Part of a small language model's weights.
Size: MLP 832 SwiGLU, vocabulary 16384, 29.8M parameters.
Each number is 500 + 25 x the weight over the matrix's rms, rounded and kept within 0 to 999. Layers, rows and columns count from 0. Numbers have three digits each.

# gate: layer 12 MLP gate, 832x320, rms 0.0387, rows 696-709, columns 128-191
# up: layer 12 MLP up, 832x320, rms 0.0382, rows 696-708, columns 128-191
# down: layer 12 MLP down (transposed), 832x320, rms 0.0296, rows 696-708, columns 128-191
gate696:481475480506474542522490468498484499493509567466465514508538500518517519516510518498481508479433508491467494514539480502533502489479470506486544507485474526482539516470468458507513480503542482
up696:494460505554530501513432545498475510494507501539534478504505538523527492512472524540471546494502493506486506511508522492475480515519505527498505552476490512495499494549514522501449507481512526
down696:496499513487471489498507489485511478497513488476524530519498493520497505526475460495481474510475511474561534481469501487489488518469500521480529498501508523499504517473498499510536504503458463
gate697:497473513519527493530496510524553501463484527466508476452446534514477474513479526499497541480496478509507526491503556506498485475490534497511507494474490530506515484497480476485476516492496528
up697:528507523485501488510500498508478490477448526481517517476483467482527522478444482527507495475467517530482461475501520523489472469486528502476486451534450516492485485474544511487506504559544525
down697:506480511482516523446497519477544507511497489503528519503516529506496562502496512521488535495503457514515518476524461475482516519534519505475472521474459549482508501501492505516469504478469494
gate698:490496481477523490548522528483495490487485513505503507510511504536537483513510504513516500502507502502511485517510517487529465518475481511552476486459496506523461536546546475491497476507483528
up698:497514508499480526494461521515493532492485508536511493513489494465505515515487473496491523530458501513490517489539535513512495502461500515512516447516470534554526483468477493499477512520519524
down698:505517491483504511520483504509474467483518533481489464471496516504515477479481504501525526500465455538503493515498509515486523478542509479520522500478482487491501482487499484523514531543480520
gate699:503523478491515532485542477468480506482529536488514541527523485482518435487475570461469473470528476544516475454525449531505515530492489500491513508486473469515505486474505525499446500503478498
up699:484517499464526516504448531506514524538521515528473446474460507515494456496494505523528483462465492550524473494542465531493459516514475463515468483512494535458529507508488476463529508478489508
down699:488477538468556482497505521469457518469455505462501510449478487515499477489490524510487516481518506463475473496517530494500484476496496492513479522494507485504506497523510512487508490506519519
gate700:446438546477522512467500480505511502522487490534546491537521500483484493518514476490494486508479508512479545487500524465468456526515541562526455526507467556532486490499509491484466490487483507
up700:515506495499480450469519502522465465479475504498527531512471486501474502527505500490511525525523491471475502515469510548515481472513467516486501461460519488507521475475530496505546492543554523
down700:483463488531519507513501493500491453522499514499494478499521458509497513509510470480544517517474515483487515492523508560444464519531476513498462430521504465484491467518529485498508491464451486
gate701:519517507481451529503483539534480488544481498448521508536503537481484483483507498510474500502524492500509462519495508530499505527504513498490520492501559537474523523521506517486534509512480472
up701:472475488486450501501552507534476528519461505531499474518464484483483473474519501530522469501531498446501475517518499479464491494518495495558503526486490552453541517473509488496493502491488501
down701:489503484530559484501501498471523516482499502529505542469466481489528495508497494511425472458473500483474496497531493499518494525525451503499546511489475475522536463479497509501490497460518527
gate702:539498539505523497494488495530520530510536485509514530491505497478489502471485489473502480478510470544464513530474467484517519472514512514493509492492477505465504555499513544522485537503457504
up702:481510491503480434499529484530466518559512435487501501509486459548494517525517480515523512534494507494500503494524482480510459485491567529505493549467503495552494472491503449518507507512487493
down702:500483532515552493510481489527522489518508542506482505466531525492489491502474512485488475479482465503478499544480493449472459508492498490484527469514506488509482496491514507545491501515503515
gate703:518523489497500463540508472473471504509497499524497507501518517534477492492498493511472473544487453502489479482535510506534473499464507540493486488506549503505505487503509487502509486485513524
up703:489460514463473511508489486516542479485512527524501508458462530478466479492526496489529510476509457506480515522525472534511490532507465460475464510522535482543468489501503487547492496506501506
down703:497475456497526485491477522482523487522510500503485480493516465483527498484513506466497519541487444486537508506496486494465460431515482505533502485509494501462520485508523537496519475497538507
gate704:492505479532457495466507509528498508502498471494542501502495473489526493528516496515481494485506538479527470502475508469563457485496500515493480511479500482529467469484499466488502502499497498
up704:546498484508496486469468466460501506556494481540486543499511522441493484527539502457530500496548525503525482506471511490516484509464522480486474518482493502472487529485486472501503511498479456
down704:486486505491500470491529485442504497527467493491463486508494504480535519488506526496493502522542507528523479492502496521518502462452484508489499510487504496494509511483484503491509487513487457
gate705:486493516535500512477489487520510496496525525459518496527511540471507490445549471456511529519516455514536459454538491509468486525514462481491486525470532536534500508536489452516482517463549499
up705:496499551496506497451538459490507473489562515541499519474501540522514527475523495491515500517507531458463513475548560543502517537466488532493542550487496551513508522495494492494517513455516520
down705:503454500533541512516511503519476537490507515473492506486470500488451492476429537494509472519490504507442484510469489510475500554508446453523476525463485484488459451516491463493535479527504519
gate706:469461469535505530532483471476489486531550531499516504546456482488497502532540497480469484495496522529470521513515519507541483517526490533488467488540536481530469491489484500495523468508482517
up706:466499521474479479481481463517500564526491507474505500501492516497480535469531500507474521516483521499540514506547476492510516492525524503503532521471491474470498493533489499444535500497501488
down706:474525521524471476494525485492472536491484508495448491502521538479501529480488532498477507463506545493502488544489507479514535511523498550495545524513471516500538508457478500531504469507478527
gate707:462475475509533526533512481468550547542532524443496491513502508485497521484489501553537506508518494483492509509510479511490501515482545507493530515508508491513480501519535451498505503524545497
up707:498515503461497525520496511561486519548445518499499444525522513456489516557485502506503500447500481519496482512496529539508497495510542499526488484436494548561494525491479501480479510516473472
down707:498487471485509460499516500453501494505514467489530580456516455477483456486556526484475494496485509518483490474502531498477504516504526481490530489520548484531492486532511518487454478498472469
gate708:498517516524490498499493514452456484519483530513468487482534520481515491493540474492482485531522474537480489450517538508512494492517548510508515523473505496500505547555507467464514508513482500
up708:506493495530486547502542468499530516455489501481491513519509462478461492457449521540510524543500525532489477465516516493480484505484554498510518491501511562475531506523508503487485523440513545
down708:523472494462485524497487479518528523517533477521527555502511544471528525558491509511512498493498505475524537465500475459478516502476486506550505483527535508477496503485487508514473480511519481
gate709:493442497483546517507541490454476492548493510495487528517457472503485493450541517528492455479520483494547500509452538503467517467514519479495476527481490488492474444511443543528535525482496490